From a checkpoint of a small transformer trained on Wikipedia.
Size: 16 layers, width 256, 2 heads of 128, MLP 1024 tanh GELU, vocabulary 1011, 13M parameters.
Each number is 128 + 24 x the weight over its row's rms, rounded and kept within 0 to 255. Layers, rows and columns count from 0. Numbers have three digits each. The size before them is the row's rms in percent of the matrix's.

# q: layer 12 attention query, 256x256, rms 0.0841, rows 96-147, columns 96-127
# k: layer 12 attention key, 256x256, rms 0.0882, rows 96-147, columns 96-127
# v: layer 12 attention value, 256x256, rms 0.0797, rows 0-127, columns 96-127
# o: layer 12 attention output (transposed), 256x256, rms 0.0817, rows 0-127, columns 96-127
q96 113:132127137109123132145106125171141090137062113161158112158084121089113125098137108122121175092097
k96 118:151091137128128094134137144157151093168120125155117123136133074118156178130127161128146127136114
q97 105:150116124140134115163162127101151100121149178124101125115144131143101124151143109177130147139142
k97 115:132110112152123142126126108127145104106181143115147109149156095128120143184150125130128160134157
q98 117:177128138083166133144104102153184103099136138119111111149089172121159106131133135161111101142087
k98 123:132136115153144122097102130141155119130120117116134179125079169116119131132140146123106123103116
q99 118:155126136145101123108137142136125135121111163166103134163153156150126113084116134089165108101155
k99 122:101170170147151145155097108122104131121108144116207127158149171141127122106132101094117142089122
q100 102:097159112102097133128134177126121138174160135139148121152132120180134119149090125139148150157134
k100 106:129122153127115177118102120125116134128098162143140184105172099125119114074152134114098145171110
q101 106:125135135176139128148123112132111091126152116112113126161119122101151144163163180132111154115115
k101 112:122122188151125147169115127090098091126086117082098146127120146114121117146116111127102146128112
q102 107:113123105126134134139112119126140100116093113127139112168098116122144176116125110089153167117155
k102 112:144166121112147116114145172138136137102194133120126136136096141115094119142092115126111156151113
q103 112:159172146103102121142118110144130138116114117129127130126114131133104147122142134101167163122166
k103 117:145144096150161115104136105139147126134142135118094116074118135155159150114089108141092125146131
q104 114:092138062153186134138118142117126127113119143130135127143146096158102139126143136087151117145077
k104 118:149116082136150153130110175139123125150121153111149095219112104146137142124102124141142112140106
q105 109:121107143147138174139128165130144138124145136136112133146102088161145151093068152202128152131128
k105 116:094119159131102166131118158131180119113160140092160106108128115136130107130148121143115129101106
q106 110:108119116099108140142121142116123169146162163112143112111109162124121089113112149159153158145157
k106 115:086139145113131157129111148104148123078145129122123130090124144096158130158202134115091134132162
q107 108:107134126117120095152125144102136133112154118117087144130124109108066110159099111167086132184118
k107 107:171104111117106104125126127137126159139188127114179138144120124141095102094125139115118143119109
q108 121:091122129117090134124125068063139124149169139147135130147122174172153165142144123117132159112130
k108 123:120073146091095137145108134096134123168127146150158130089074148134116129143147134098104149159069
q109 116:130167090136126147102112111134115088115125091174141153097125142159165078121130130088115102146180
k109 128:184109132151143160139111122133140192127121094132106120175152085137157148096114131123183114138098
q110 109:105131134149081125095106159152136114147126117146171119200125145101126070181145089132122163156121
k110 112:111124138130082122116116103157141115140139094138133112168137111097122099116141101151147114107107
q111 119:084156120103085136138120110155065073092116167111140119163143126171147133096158128110120123135153
k111 128:093174140121129160145110112108129111112133131083141121127112111149146155152139141154139155161134
q112 113:182135158139169116097053122169115130130117131098155104122131132130136167175131112137127115114130
k112 116:166145151128161126123121147133135116097148096124116114111153178158164153153117109091105053141126
q113 119:128170134116148091115125107144096151116105164127124114152133137110168149092177135123157084124133
k113 123:104169142095141123089106087110143141151110132119127136129150143074128139097137112144154094143128
q114 100:132126103125110120111140083142164131152116127096114184087142167087151109119124079130122165139125
k114 105:138123118139144082135117144122134117119104143136111145097156119136106142103130104125152095107110
q115 110:142138103110130144112108116171105180146157116128126102150150119152148117125085146127144142179156
k115 115:160130099125117158094091100130111175125118149149123142153136115152132119121106179124149163165119
q116 102:083154110148130064145088131149150136141106082133130090168097153154130124092105111147108075156127
k116 110:112160144129103172098140137163172132059139109120110124157108152115140122116089149105126152166143
q117 116:138136129111117091107133157130156165092166150153106097111107110123129141096123127117114101104103
k117 117:132129146129098092149131111143133130109113143093125140117134100128112114142130118080152067093156
q118 109:137116105179135137146140153119113109107110099134109122114138089139142104098131076191141163166139
k118 115:116139113108124133120160163109141126108107116095226117143140122155184151137145157115111089154101
q119 101:127088135111112151125104079170138160083132161115125116110120100136118151116147136103141110112126
k119 108:122055135083054162124120124126148154102132147092106144159093148150117142102123073096092084154147
q120 118:121099141161148149137116158172111137125153188111101115130159131128113147146115133164105147077122
k120 123:160135143117125130098130141106117132150102131150097131099143124089117165155118128122123137101094
q121 111:134097148154141111132122160156122118127123130132127106162178137120181124125110115133109122129147
k121 117:138139146123162126164167169113179131123144161184095117132172144116126155128101151146110124146121
q122 112:123165118104152130125098101119150182108118098148069151094078138120098144121117107175102096158131
k122 113:079110146136089161093160139066142108118114100096146146116080118155118096179138118117130127111147
q123 104:114135106135114144087108120154138092141085137150092130114084105140120169144141140110204164126124
k123 110:130128144127144154095123115120155103135119131100142126085116110129088142154145156116088103109089
q124 109:136178139096134149151153070133126114135127135146151102099059119094094120184132139076148101153139
k124 117:115147135137186106145129127096121129091135135087120115078122105139130109136100139125134130119156
q125 110:072172157141156098113142147162064122158105129148127190121121091100136173133099146133129106106119
k125 113:093100202139140161138112124111068121130129159113123123088168112130152159109125128130120103099129
q126 107:111100140105126142095106102096124145119124144115132120120168158114094163164130158110129122105099
k126 118:105089123133108143128153135126113163137087170165114125102178159097112142139104135124165135084135
q127 110:123116127103148135139120090144160169093103139126136158130125110097117157136114122187104105129161
k127 116:147135108123142125117150151085210162120121123153152102095143081107153133140092133134120107141165
v0 117:110114139127161086149094135125141128137116135168128136131116131162130105189095102088122154151148
o0 112:130119161130132128114162117140092123100119149107161128157122109067143128142092119145116107121098
v1 121:158144110101117138139150070160114094141133103155142152112104134118110121149158131135122133137113
o1 116:135119130127129150106140171128102156128105144104125103132082125102153144116166152119119156147103
v2 115:100135097138122133132154110150157118121160178146115140113130112120110086116079103102124140090112
o2 116:169139136115123116120111115103095103140118136174118164117113171091163156217134107085104136166151
v3 123:159143110102098133111163137138085133140120136111112137117175169117085150140161107149099082104176
o3 119:121114130089151143108098141102149065152119159129141151148094116158121125123124131145118117148098
v4 128:112074141120096165118174153086125151127121150117121103134144140132127123111146056131138150146123
o4 125:144137168108132083129179123117103085158106091151125148154136164095116133155113148094119116142122
v5 115:156156130133106152108132098108123137120121161133109183091142188104151137126145145098137183132113
o5 112:123146108122153124182101154139143143121110148161120157148112110123134107168089144196124108126136
v6 125:131146120161138132132125147072107159118148116124144112113086130157139093127115137144103129123142
o6 123:110132103133125160154124166175135141148100100132125112116133103134161157131152122136127106101146
v7 118:125092113127154142157163171090159172113086135170140072151149110157115145135122111154122130166114
o7 119:123155092085123139179126131157093131135079110124128104148158117107100111109148128118178082093125
v8 114:104115132079170138150111139120110145176110135138171141129104107157130155129132156152173122168131
o8 114:114143144128094074093147115119171160111143136114148108166109118135126139128151107155162155109101
v9 113:097160131143109047115102104088141135147134163087109116141104125163120131095147146103143148145128
o9 111:123136143155129099140122113117074078160116129118147085164113141137108132084153100137113138140178
v10 116:127128116152121128173103150138125101138149140138176146118098137082115115123122124154097158139154
o10 112:125117136108114119115156130153137167108142102097100122119109128114112158164115089124102114118187
v11 113:073160156112131142124128140120121140094100120144092159140093139132152148158141127117158147138134
o11 111:111142116119112124120163117092134115124140109122082137090160090130153182108159115141128135142156
v12 124:137120150117124125121124095137080164150113162129129128109144095149107166117092135163145144120135
o12 122:146125148136098093140113136123137159097135130119118122172144123170124110135119093148126138135107
v13 118:098113131176114109171107143124117160125116140112130086113130141181137130113114118141122137157145
o13 115:148161142098134111129115135146103099101105118136172126120166130195141167097169122125142161101148
v14 117:114121117134122125121154083119106132097154129112127148124115149085136109153117168150093078158093
o14 112:124145143085134159149144105146144164132147164105158174173147112130113109116058134130123200156102
v15 109:116091121145126123079094142181115104145096096130167121134082105136122096160123143109142137107167
o15 112:098126116172081124102163118157127128133159108094133054108141158110136122125170109157123129136113
v16 114:151149113137156144169108147130168185131121133138125144132124116109099111135118175180129167133084
o16 113:135119107104137108127132137135118117107064089151097119138146119146114117142113114189159101090129
v17 115:111140058156127130130147149104125081107146104133114099140126106133141103124142171122152151137155
o17 116:105096122133123122137119129158109140161115148137131154115109093169161139103104162145133125139106
v18 111:134127137140079163150162116128132124122156139146168121138140117134094158153131105107171106114151
o18 110:121128118123124138074116150209114147133113148093115141099127164125158139149114101104130120112130
v19 122:109128129155073154104108155081143133133141138108133116175144067174135134094132142113115135091129
o19 120:118116105142096103123126163154119110147132134127131103097080124106096120131124121090138077107119
v20 126:154148111163116128133133108133108162188128148086172156115144149141152141148082090120106135100143
o20 127:131115155130107164160122170101119151142089127132107124130120130134139140115147142132147136137163
v21 114:097117133096120207147161164118125105143108172123123164149120066055109130145101128135131106153117
o21 117:141099097159120148110091101141134140104120108103123128096112116101139135114126125118161099098124
v22 114:122147157116065078147118174119090120168143092133103118111117131122100090103084139160151129160119
o22 113:144108144168138133128146123125108186107103099113095131121172184108158152146139132156138148135151
v23 118:157139141179150164137112132122149122123102113101139109130129126117077150126126135110159112155118
o23 119:080129106175110191131158146138120135109086141068181112110115144121119134125135112138140168100110
v24 107:149083093151129130147153105080105105149126115138131084165133127120105096152166150116124124147126
o24 112:104111112138211119087129117111145109136097161144141134123150113109123127155120122135174129148144
v25 116:144106163136111127111091131134093155103141098139114157143154155104145145115096143148129143141122
o25 116:100131138092143110145123126157109136126171106116085125128141173090132114157123151147084146124113
v26 116:120103141130122114103116124128134116169144111137152164163105131114164167117101155107145133118103
o26 112:092114101063102167150154113109111136078125137123137087163122186110155118136120169136143145129146
v27 099:106110183088139152132117136097117140132131114126097143131131118115110149110110119129132087117132
o27 099:101131135108115125134120138130143142128120123120115131161094109140150119138106124089138104083103
v28 119:084103082134161094097095111071201119140124149138119093134165122151119179119114126091093106101124
o28 120:106124073110138100157123103096178098133144115136126146142131151104102104092122107130155115135119
v29 121:118147172134137129162089114160153129155115100061105127146144148125118138159152110124114139097091
o29 118:139138140059124129118130130152139183092173113168143143172153161129111186129134141102114134101143
v30 119:109093107124154104156122131174127167106112129131166163138132140130096137089139158132154115154100
o30 118:115139147135110091129123157131148065081143132146133130091094089140146115104110145143133126149105
v31 114:128141100115160144123102124112121104107113175125132093135121157111123135127154072146114102139120
o31 111:119135134135120149132120093150156070131143083127142163161160156105102164119111125115101137093110
v32 124:127122137108130094109110118138093180150185139107159138123119107113124132139118162135153137157121
o32 124:074113134147124124134174160120142143163168111104099083127145134137108132117127131131135122100104
v33 114:162137119157125135118111123106139149114086136124180107144148146136112125129118115071122136123156
o33 113:092109118136134120142124117100163137114128140129125147113143144139140139175123116117131119132109
v34 107:150154116131130144093165127065165150183160112157148175120118138148121113148096108134136134090130
o34 106:146174125096109083130129143113106111163148088135127103112110093117148132132131144154108090144108
v35 110:072174115128148124135101148167113130109142138122105145141118125113115178141184106130134133175103
o35 109:134140148124095120174143135087142130135191114100142115134112156125135143102121129150158095093182
v36 118:115167170083136155128124125154166140098136121119111128099123116109143110131156172158127133160186
o36 116:091144164128120091113109103115166120128141150155113112133131117116113122206104126103137150166125
v37 111:086111121143153100132130157165113174152096103136122132142120131115108134155156137112116098091112
o37 112:102192155179129139119133127119130110115108118106145085117131098174113121099134129111124123144144
v38 114:115109151103109127124124121098097113134199108121123102108112139159187161118144144119122114124090
o38 115:128138120118126107103106146109127149113127105131140163150145112135116122110140140098122091126146
v39 116:150117121125100105113140141135144122129082167139122101177100106136124074075165138104134119113097
o39 120:134131117160120088115109165147090115131130130114136132144175130130136114148142122151064095098134
v40 116:112126138174184100123111133160110150147117128112125129124134082137150065131128110065118163148115
o40 113:131127111123105123114135097140115180143114156086111108106131120085129122106126158125121111128085
v41 113:100151163107109091127114148116093122125138134116075133115121122143114115125086135096110102154119
o41 110:166095137159112116143143071137120116138144112135165144170098142135126136110110112133168126164175
v42 115:177092118154160132132108119115167130168113121116112125080096147109138166117138145120135151139124
o42 110:118115116139106136131103154126127126107144221173120089108156100127100113103172137166104150116055
v43 114:135162126072096120142106190121142129109136147140134109076149163128135092116106165113127095134127
o43 116:147132096121178105139166165127128158155132090161133117148129160061128103127089127128134099153136
v44 119:143089127179087145162116164140180143095152148104136161109103116151129134146099116134130153111183
o44 119:096068108105098147094137114138087123126102147176096147151108109064136180156095080155120106141169
v45 121:158116139128115130131154086119103150124109139108122118111147152134161088147136149111123114173127
o45 120:131138103175147078143143150101130148132089136128168090095122139147082135120124176152083144127147
v46 120:172125077149133116098129159143112126154154148123145163101128095126137125171112149125132140092155
o46 119:153124124149133133148083120149130152137143165110085129085117129170107116125134127094103091118135
v47 126:112101129168102118137138123123156149115135121127166115122161128094094154147120137183099112109140
o47 125:128089142128122138094160147124117160150128145121133130125101131083095140088137141127136109142152
v48 112:129139158145118110085145120133141082160112109092126154145166144083162059130095139147115104123143
o48 115:091161101096182109146197132139119153147173149090152116107142189102132084122107122090106138126109
v49 115:146103112166113118117139119100113137175148138175124098139143158131141111111130117100135111078126
o49 117:107102159119126165104131123135137136105128104127124154093147120120129124124101085188111124133123
v50 111:101156147140164111137075142141139133130128104149130116115091126153162112166128079143124108134134
o50 109:163108129105118141178123132197110128136099119100107099100145118104127162153170164148140151116074
v51 108:102135137149145141105120176186106097171131132108088132143160165140138110097088162188131100111143
o51 108:115130109102093123089165148085141128081162124130112105104159143120139139135132129116148117155135
v52 113:167157132111120133177151144119088129162129114142097123096119139097143134126099111156118151152128
o52 112:128150140107106118128149180128111124141131141140074160134128123101149100117149152095098132102132
v53 116:123094187097129173147145119105156101112102127101105118118136084086150128134102137095134125110116
o53 115:087101113130155112156093141146153114149139158067124128115152129167147074151124131101144157131148
v54 123:135081105160127077089116188125110150158161127148095118143143148122121124089124128100140152158150
o54 124:127155101139114161139106144105130069134096162117136126171151136145110126090180133142144105140134
v55 123:112127126098121117136142141169169110134124101155163147127118116132134098131154133112118141109135
o55 121:082132083181137136120137125116115114142090121187081102141077142150167126123152124153162100117120
v56 117:136152105130102134162118125155148137145144094138136083128127124123071114106109131170153127101101
o56 115:129130131130150152090168137153117137132115119167082125093113127130160148115116119072079142133166
v57 122:173158132120118163136137122136125128138121152101152101138130138068140155153113134118135130180119
o57 122:112102126123106105118117145136189150135135106098155128128146170106105114104115092159152151107145
v58 127:132140117098139115095113126140160110148123116164161129163123153148154166118135116123110099138147
o58 122:103131141147134100088130116105139117093128076110121151153125126139131095126173139145139138124161
v59 121:119084126145128129103136157128134069148130098122139117129122163166156123126093161117107149150143
o59 122:128112123087159129150111139090125156130168118091114160135154129159093091094125146154128067102104
v60 122:126135149124096120131121128129102143127185152118139110136169104142154111103125132123141108134179
o60 117:169141136078101103131125124149143154127119114112111113127167119149083094119113146101131145168156
v61 118:134098156084119099111138172130082147122120174098133082156131148118123127132144115138119116148134
o61 117:112112134108103160105163136124114149116107134143175187163127158145139138122114100139132163176133
v62 114:131124121106089133105132182100108148147144077143150107105145130157176174106122141115127104121153
o62 112:136131126136135119156119123086121103150112122111121099120121112172148172110132119141125157139145
v63 126:098178131149116092113131160131160154113108125116110148119131138169124087133101155103130072163117
o63 127:131112149137167120145129157107113089116131125161075122088120132090116166099130092104136132119162
v64 116:122136114158110126151128117123144169115146160122127141137146129135139170104099096112129146120097
o64 116:162120138133133184101082160150160136125104154137152115111136105135139124109084115113159115124122
v65 119:143125082150108120163146134144116125143156114116127158141119099115136107139075149180160140174104
o65 117:124137136050105092134191122116117088092116143150072140135165136153136121111107103113118108130133
v66 114:142085116119099137103137129120126101142151153149119147149130124140192137132143123129114135105129
o66 116:091145128112133136124090064100120100146151120143145102161127095107181106120116146138128114133123
v67 109:105136121163118110105116122143144154152077126135120141135144153133178146109186140104145125136118
o67 109:156105121141091078140092093099138136135091110137151127145153137116158091111151109131165168125108
v68 124:133142123163122117120119086102143125130096144123135132127115134121110137133153097099117140136071
o68 121:172106128129128141149087137129130112168128133157157135153124143143173146147182160139104182157136
v69 118:144138114105138116161121066141084129108112162143107082133128125135121101157123109075161146092111
o69 116:131133111144121120134096179125102126161101115142132159134146143149087153139155183134126119148146
v70 110:186146176145104115164118119115142109151145131120090144093141160131138111075133120109131075112137
o70 107:144104107136122163081112144097112164141103092129134133138085141122156103108121115111136135136134
v71 114:121162134156124098103125118144100149115146079116138109099139149102091148145140132095154155110095
o71 114:071137134141099171083152103135156114145115126164141148129137122140115130135134091137116123174120
v72 117:127112085142106112133129093151153168139128155166147086109087083143109139139142135101065142122144
o72 122:150136132138146103113110107120127206102145142143134127139073099147108162130103162117108097132112
v73 107:151056123132123161128112142140161143103132134133108110145141172148113084130121128107129165128152
o73 103:137104116112144128138141108121126120127136159114093097104070108158112148148130137139096148148093
v74 119:151156148125096120119153147161146113179089121145103127097103142111101147142130169149138096138134
o74 116:127161133090124106064168132115163113164168100190101115120089120144129100104144138097150107128108
v75 122:131142124123180159081148164125135145135131131149147122125166156107132096109087151113113122124142
o75 120:108111102114154112141103146131076100117119139130122085105138142094111084109061150126142118128108
v76 111:145092140069150148167121103124115112092094168146121128143119096163139111152139170125090137092120
o76 110:168081106134137096166128142146152141170144155143124135114107109127166119151130165141111130109116
v77 117:138082118162126153130136139130124148176127154127131135149144106125129076158175134107097115113119
o77 118:119146128137085116116172156140102081137115150135139116112156126123144095157149129115182129096108
v78 115:103130108131158126139125182116127107106125182121153132076119169122101123113102108128113122163166
o78 117:135127147094178147138127111166126120122124145153086088129143153142084131158089134106136148107145
v79 114:106130141129137124131148085157133103116103147151138135139154108098156112135144110114095144109137
o79 113:120109081098161116172142123118160131111119129184119155107112109106168125150192100104128090141117
v80 115:107145135115124169120142117113150118120175142162150128163156167121140122113150127098126137108146
o80 116:132174137121151071122148132135130117120113103090087150165161110125143131158082134159117164134124
v81 114:149098118122150097167157081158070152137125148155118123117111142106106130126058116152118180088138
o81 112:141127125145128118125124072137081130108137148113163162154147142168144099121134080123129101142138
v82 122:125134147071123154142172123159133157151130104107123075100161199090135141130096128089115140090166
o82 123:125124106075102139119087131110125083115135117133167146132117097122121138126124104134134102161114
v83 117:121159082132097139135123139103127132151156139103126085129143109100138140122110127133093146106150
o83 114:145091120085132096148125125142157109132154116128131121104204123079118118152106120110129161163217
v84 120:121130153151122095178130118108156129154143175068152107160165110190116192078146101151089095125140
o84 117:157109123153166105135123120167158127126110124116146175111160110133109188111158124109144108135163
v85 118:167140162153144157096110139165101148125119098158102088140127121156097111128142074143126112149140
o85 117:135085107098141152151111118165159084095143142127115088128155155112137122095132131166140139119105
v86 123:132099082153156115163152101126097117050144131089161136147129116154142136140131124179078153112112
o86 122:110130120119099107143115175137108113085119131136133156145103135121153151150125105111098115118137
v87 108:138150179109124126181141129102154106124155135157132140101070123142133164105122156116124131150077
o87 109:125145098125115146160120150123109194119164135136072126156113132090144153127172107167140148134147
v88 117:130183150120119144130167093079133147160225142139108130129157117171104126155111142098152168109130
o88 116:112160152110180145128122118079159129128173157119123095132152153104131113126117127112131089150116
v89 118:106097158142137105144115122120140111138130129162091103135149145157135146103116178118153126112132
o89 114:152139118137108106102096094160113134111124130162147129123125103137057114141132145148157088094109
v90 121:115168121100152142123128146131134168144115111128152092094110145114161160127155120102117135087115
o90 121:159140125137110118147140180151141144157143092141123149108141129133111158105080136103094103108132
v91 121:133161161137141168103113118147167144116137157148112176103122107132122147133109103123139112164108
o91 123:154125124098136138117138118147156101107137133126185113112092140153151118100125107122152104116103
v92 123:125122115127114103084084113133129098137073126172145074103103128141105140138103099100118141146143
o92 118:135095126201149120107133123136170123156168121148130144137114170114162112118141144125142123118098
v93 111:098106144122145106114101152174095162106149106087100112113179108134142131131153123140121136135147
o93 113:158097153130075151116159127106130143124096090108142151106138105151097156131114139122101087146166
v94 108:114109106136112097111135092094144145152106085146146140179134139139141149149089160163131159114138
o94 107:111104141105127077135168138143117153124150145131132118129126102133148102151187144095111121137131
v95 110:110100151148131162148128166106112075101096117107158101137126133113113138145139125161152128175148
o95 107:114082135147130153142139168154130103114166122158126111143130140155095138149144131137126097118145
v96 109:136164138128087142092112176157108113125140113137118155144135123123149131143102109151155117144113
o96 109:140183115098151131147122118145119126148114081158120101118128106107138112178106108135126153132116
v97 116:091143101127158125099119096172110121105150152093127114097172133123199107102110088108139148139108
o97 115:172101114132151154161114130093158138090150122123090123116101134073161142138134131154142098100138
v98 122:145175125114095163176139150152152144117112134118139127103128121134120109096161128109142133140151
o98 120:117125159148118118092167128136172180109094132088126159126145093079123131120186113115094110117140
v99 120:130096148157160115183131145126097144090098151135121151110141124145170135128149148148154151114126
o99 114:111138126153161135124116151174106108109135136147156111164130107136121144122105147132107130213170
v100 114:173105106168143091094125142099139099167145115144122132136149149119181105134170130119145142152138
o100 113:152147124132083118139136107154130125129117120122118135097170106166135169124156114128138149146155
v101 120:144145148095103154121104160151175074133151143133107120124109163140104108125128130093137152146128
o101 119:163094134158110113091139152102114137129148138143103108112128166134123141114161134119125136098059
v102 107:124164096108158153137111143109133162149080130109089103135094123111159147094163147142128139133116
o102 109:151089100121105162131101152109094141148125135107112139106151118127103130139142134140135127131116
v103 125:162129145123090080119146131109113082091130086135103123115138155135062122142139163139103116134138
o103 117:152127147132125139118131133123143098087184117183119162083076115158115145122123119172093131149145
v104 115:113111133100145147135144121138140104128176131130121161181100119094096132155123113121137165096132
o104 112:129139136112145164114166141132133136108176128122132140139118086136133159166126116128166132118085
v105 111:143065165063133148134123155115126137111089147131139158099128143173114103126141164159128142157095
o105 109:099112135145144087102127130133091144111130105133128102132108154111128119154140173142152131133130
v106 121:144089125127109117131145127160136123136184086096102125125104162122131137139114144125117169160065
o106 110:167148120094158095140110163127093156103108113111148108158120094115062150130130093129102133125152
v107 121:141138130122142119122117144107124119123112131120094150162114112123095098121102099105159129136180
o107 120:129084139099150122119126096110114162166149157119124145129146131124116121150141140140130119087125
v108 112:134123114142092140106088124128181141143097109151195136157174146113120089121135142102136146119114
o108 114:081141152135143153153132145131111110133144100137122093103157188120123136168129110149137128121095
v109 116:138135074135141165120162156134124088149099161123144123129148107119156133144125109081156117150157
o109 115:105067134101116150133081088121131107148077165191169121133100132132131121106112124108157106157116
v110 117:107144133080118129115155130149116145074130139121134160138139183174130129131120102162113139143161
o110 117:106139145068146096119103151139090136074122125133109144143179124151153093122108146108106126131123
v111 122:147124145059148106159111140122127130136134139141118144106131158120126156106150113156110113132144
o111 119:154096134091173144123195133105118113134118166122116099122130082134121109139097182116121126115144
v112 111:132153092112119147114117099119113167164097127137157157131112130121110160111100140177100124166136
o112 109:128126147084120141118116113159136118143153150112120129202128139115136115109110153167104142119103
v113 116:139120119153128087157135099118130156154150149161113130122105148125156112124132109159122111147152
o113 117:129107127152112100095117142109104109159082145092131117184141152120127179095104129111180097127170
v114 127:130092173114141127151169139097138124120098122116153101156155127075144147161126186132130121101122
o114 120:079163111097113104106119163113106130139165125100102115145140150140122125136081153183163121140142
v115 112:094134128126122131106117143133189106116150161123164113126159134170135104114117124139117128123118
o115 114:143145139136118089153114155130167095197122093131105120090124150115165122161137114144123161116142
v116 120:111127126160083138149105161122143132162132104117113136170151123131115124092161084135103148155146
o116 113:118083107113106114102168112142126165138095123136183133147148167146131138161103136122135092152122
v117 111:127127163100111139136119145133110116147166084107144068101108089130137159131119132119092143101132
o117 116:142133070129160147111147169139116148114119155096145138125109099123132138099107092118141150136112
v118 117:115117131126144130154097099117140110149142151124109092137131113120138098159134078136140136137109
o118 116:123108122163147153117141153161108122113089166081159147120131126155102141170151104094102134112139
v119 117:131113090180098130090117160111163098129147098127147144111151124116130147102144104119089112105121
o119 113:121163092107110131110122089132148114086127169116144144085151122081150164125135105136126096102116
v120 115:177120139158152127128162121160117107129128070096094116126147122133137147128141143140136131149144
o120 116:120159134144091122133144151110160117147101120164160151117113172188126131157134122121106150114153
v121 122:119168149139122110118142130143111131093114109092159109139150113114135140131148086113100102100146
o121 120:161134124160157077124085131071131144131124107141102133123151143184124157156157152089153105131137
v122 114:129100116114137131208109094142128159150141152146098161131103163112110104113154163151141147155116
o122 116:101126134105133166118136161121122146128122121099177108143133120128139140142128124132173128149126
v123 119:123163124135094106139130139131136100136129117149129152106074154178135150140096093074147195120126
o123 122:154190139138181127124125125110131116079125139133128080187138140132164104085156111150155128108144
v124 117:105149109126091138112148106075160122160129125146161139162127132152126122148149147111100089107123
o124 112:116113122132099139111117138131115136106137114162149163089168127127129100146136120151109112129143
v125 112:110125109128115131152107136148136093132138124118087114145096137091086111073141130120151123114117
o125 114:097123109126134144161104127114148154133124134127130121132164105110148136145111135068150136097145
v126 117:102138156148132132131128171150123136095136105092125111144149151126110122100081141113121082115120
o126 112:105145086087098089124168121129129118106165149119165112127127122165133141096062108137127136104139
v127 119:118144148083099144124073123157166148104123106168131113163110125185100177140114118130069141126134
o127 119:159128151153138082153111125164139080156120101092133104164166112123104155134101145161106143129123
q128 082:131093100149076128140098089145094125122109124154122151148140134095109123188162176151151117156182
k128 079:178084096107118146131160144134097153103099105110153135148110117090157110124164123126112119136109
q129 085:156098103092154115126150113116081162057082158118085124158114100103117143126130119107152133105108
k129 077:081111142142149126104158095159129101107110123131139121080143119120148114165152099120079131107150
q130 087:064120143125120114117101112104105128169136110161092160122095171136128121137104152110126113144117
k130 082:133136124143150100138149116113137156141118137104158142095102138122143128158102113161125122133133
q131 090:113134142132080119144120158084076128165107133172143137165140163113100097130186144137080138064133
k131 080:104105143111125175109128095097131131133100170112127115132131120090118124133133141149157143141122
q132 086:147113134075130090116119149164168123143147148108159190114134131145134122093138117120121125162115
k132 083:113111113127154181122098138111146070136106139128166146131090163177123140128126133137088135098134
q133 085:109058116112135099111157136139137129139136108155192131136117121120099121156105104114087127112092
k133 081:123115129122089115107107168146137118113144115113079099134149099157105141089135108145106136140160
q134 082:143134105119119165107148108145136052113143132092117088111122125100106142126153134134109148164120
k134 074:132153152157117139132124157164051141110130125126118107152158150163122120152121100112133120115105
q135 090:128139121174150116116135169139170121119156101115133155177155147139136121137114110139091155163100
k135 084:126113125120103120112155142135125136169159086097124147111094113090146136144159123140112143131118
q136 082:139114102169134122109111118156142144118138140123113130121130125152126098132124125146139094170094
k136 078:146123121131132136104102173117169167122153149137122153090165126103126134085117144114145131056112
q137 095:101125159102118131089092097133173132168135136141150117160124166142122090121134112124101141124114
k137 084:088143139171128129144150113104138142146138133123143117110153089180113156173070127155120146127127
q138 094:091121157108162140119148137120120123115142165134156167099158122123113110134122102110106129145128
k138 086:168135145144139120134092162148124116141134143145148103132147145128120149113140160149103138102088
q139 088:112126147152151156134106115127144116121131117065164109126083126123118189115131146141103147155136
k139 079:159103119151120140137160129139116099079132134129152107119145121144140106113121120102088125154179
q140 091:099101105122135141130067132123109111097111107095132102106131101144153148130116106110083116155126
k140 081:135150143134127099163106113146106163116092107094147123103152134130118112088105121120114100141108
q141 089:113130163147133112106135096127100119115109145131156134133116163125155162103109160115163130134164
k141 083:121133133154145119137080139141137127168161116131109103161145114137187194174128124116148096101127
q142 087:119167160090115154117138144097145109142142125095091115112112160128108109182164118129126107117137
k142 079:147151120173132140143064147113135116090120138069128139114136125130163125160106098112134102096156
q143 090:085150114132141109116100141138145151117144087118121128158146118129106132173113151168150114131121
k143 083:134130146164090156138131146154129130122128088111095116131129142115100127121132159135099120115125
q144 084:138114136132109152106102162113149131168107133117119164135093149124130127122162135093100128128181
k144 079:134110122135178140118113110129149093118126158139156124135148104104143137105086146152165109158109
q145 085:098134134143123136170120126106146167100115112102163135134125125144117085113093131144081100164143
k145 080:078148099141144134114101086150135113111092171137099112154130089136079124142104090095128121140138
q146 087:112105113156156132079130086143149114117123136124118132106137155119163151157093098109126118167103
k146 078:097173123115111129085155151147142136148173126125155087118167124110135135116141117121123118129150
q147 086:146168112178101111128101138129141079191132135140132113120141157118100144149113114133142096110136
k147 082:114125171149100127138141164130134158113094132106110118092125166103136131194152153150139104105120